From a checkpoint of a small transformer trained on Wikipedia: width 256, normalized queries and keys.
Each number is 200 + 30 x the weight over its row's rms, rounded and kept within 0 to 999. Layers, rows and columns count from 0. The size before them is the row's rms in percent of the matrix's.

# up: layer 5 MLP up, 1024x256, rms 0.0726, rows 94-104, columns 128-191
# down: layer 5 MLP down (transposed), 1024x256, rms 0.0662, rows 94-103, columns 128-191
up94,094,220,141,227,171,170,201,285,208,225,148,192,178,233,192,183,172,195,177,178,214,217,239,209,217,206,155,203,160,271,133,198,205,179,178,255,206,204,211,173,187,185,170,179,226,175,242,182,181,179,199,225,192,182,177,157,192,189,253,192,206,156,181,244,200
down94,098,273,220,233,168,206,157,223,206,205,170,171,152,224,175,213,189,174,166,170,219,186,169,190,197,200,201,172,205,252,188,210,218,243,187,219,193,226,176,191,215,221,222,199,224,193,123,199,177,168,228,220,204,275,230,158,214,210,228,213,256,216,160,201,171
up95,091,260,189,202,279,125,209,220,190,218,205,211,182,190,220,232,221,172,161,230,197,245,209,210,178,198,183,239,187,170,160,203,220,267,241,188,167,233,233,170,177,207,188,158,218,228,219,179,210,184,149,221,272,199,197,218,204,221,171,204,172,189,213,205,195
down95,089,197,181,214,161,225,169,165,191,183,210,185,223,228,183,180,229,220,185,154,209,185,172,184,216,237,172,185,131,238,175,136,202,206,220,216,210,220,197,239,228,179,223,183,217,231,159,240,179,224,234,141,211,167,279,234,179,210,181,207,139,211,190,177,231
up96,102,186,208,252,241,134,224,280,192,213,216,195,204,247,174,204,236,257,162,218,252,266,206,229,209,250,134,164,193,200,154,187,130,249,196,148,186,189,196,174,238,232,199,225,132,230,204,201,180,204,217,212,207,193,167,156,204,167,171,198,204,164,178,177,198
down96,102,175,186,218,161,199,166,176,208,171,258,225,176,224,225,205,209,197,166,144,200,176,242,182,197,266,220,214,228,217,255,194,145,228,206,188,164,205,249,208,202,188,189,171,196,255,191,176,210,183,233,217,184,229,201,182,246,237,203,201,224,290,184,234,180
up97,106,235,181,192,175,209,212,230,193,207,194,259,218,235,204,196,190,195,248,197,164,289,181,245,184,201,178,229,208,214,224,199,228,212,249,135,164,179,208,145,216,194,179,155,205,167,199,144,217,172,192,190,222,286,174,147,225,225,199,178,226,200,197,247,180
down97,106,239,192,210,176,185,155,247,203,154,143,171,222,228,197,170,123,213,190,184,255,212,236,244,230,240,158,213,218,251,165,251,188,182,233,181,191,181,212,208,185,215,219,194,184,218,222,204,190,219,144,202,194,236,183,233,235,216,102,177,162,189,205,196,221
up98,093,249,221,216,179,164,174,214,161,228,186,181,167,190,199,173,206,206,184,172,205,237,182,263,232,188,224,245,162,141,158,190,177,203,171,167,214,213,272,146,233,192,210,195,207,236,237,233,172,180,239,135,221,159,211,210,154,205,207,191,165,214,128,228,194
down98,093,252,212,204,165,175,178,205,173,196,167,197,194,216,180,231,213,190,226,207,191,170,202,217,181,234,224,186,179,156,267,135,224,228,160,180,223,168,172,175,195,229,180,195,183,183,245,237,226,194,162,143,224,141,225,255,178,199,193,180,206,224,290,177,184
up99,104,160,202,216,255,255,196,236,183,251,151,193,269,211,178,212,183,139,168,250,199,173,137,206,162,229,186,187,184,188,210,159,199,235,162,165,181,226,204,258,161,186,135,189,173,198,238,206,166,240,209,153,206,212,206,138,200,192,212,217,239,240,131,264,200
down99,094,147,176,200,197,239,200,147,170,273,222,210,243,207,141,224,127,216,175,189,203,181,222,199,221,193,169,195,161,192,208,176,212,180,189,166,209,181,211,212,151,208,205,146,186,169,241,140,175,172,231,178,185,211,296,244,165,215,174,181,182,220,213,174,222
up100,110,187,203,182,219,171,185,216,229,204,225,200,231,206,197,249,196,171,208,224,163,227,224,227,193,218,205,187,200,186,220,204,180,174,221,177,201,248,199,197,216,203,163,152,161,240,234,257,229,165,149,175,199,174,207,171,178,179,148,196,276,218,174,243,158
down100,106,211,203,256,256,151,166,176,195,237,206,192,150,192,209,237,192,210,175,240,177,202,193,179,173,191,141,185,218,150,194,156,228,234,183,173,233,203,182,252,188,206,211,220,163,197,206,251,204,194,212,177,213,176,226,199,209,191,170,192,153,197,211,189,210
up101,098,219,224,234,182,160,236,187,231,231,174,152,220,188,164,199,196,229,145,280,170,244,189,218,204,234,164,213,233,165,174,207,182,238,180,225,190,195,203,195,202,176,164,160,162,182,202,131,193,202,222,195,199,192,141,209,172,215,185,208,221,207,209,176,203
down101,097,221,185,193,174,193,176,195,235,188,198,230,206,164,212,208,169,221,244,223,179,151,203,222,194,223,158,208,218,235,154,154,187,151,214,217,175,196,185,207,198,239,181,201,242,166,145,188,207,225,175,219,240,211,202,197,134,190,176,234,190,207,185,176,210
up102,100,228,219,141,196,219,178,278,212,273,185,166,163,181,228,208,203,241,214,203,206,246,220,235,202,240,233,214,193,193,143,167,167,166,231,258,191,251,247,176,242,236,140,178,240,268,232,231,198,146,235,168,150,255,178,139,192,185,178,229,144,178,180,184,233
down102,100,229,220,190,186,197,170,237,209,206,196,161,190,215,196,162,181,190,174,190,216,193,169,307,209,236,156,147,138,174,167,144,188,180,208,201,183,227,239,192,196,256,209,204,215,218,203,199,217,170,215,172,235,181,189,243,160,187,211,206,179,164,154,163,224
up103,095,198,257,139,209,195,175,200,203,218,226,213,267,213,195,209,146,190,263,258,224,238,242,220,280,211,183,186,301,171,167,194,218,165,177,221,234,195,237,237,241,146,175,218,215,257,149,249,231,195,180,177,246,173,128,183,188,217,173,181,223,228,161,181,212
down103,097,184,224,133,173,180,203,183,197,175,167,215,203,178,236,213,191,206,211,195,199,241,179,189,189,163,202,193,222,181,186,218,201,170,213,193,156,156,223,157,173,230,209,201,174,221,209,179,139,203,150,216,184,208,182,250,162,208,166,176,174,218,248,171,269
up104,102,213,191,201,172,135,154,191,221,187,204,160,252,205,201,178,180,210,177,223,180,199,186,211,148,219,147,181,179,218,213,226,157,171,205,217,166,239,277,176,163,135,181,184,233,222,176,208,179,171,203,198,219,145,186,236,178,262,236,232,252,178,203,219,221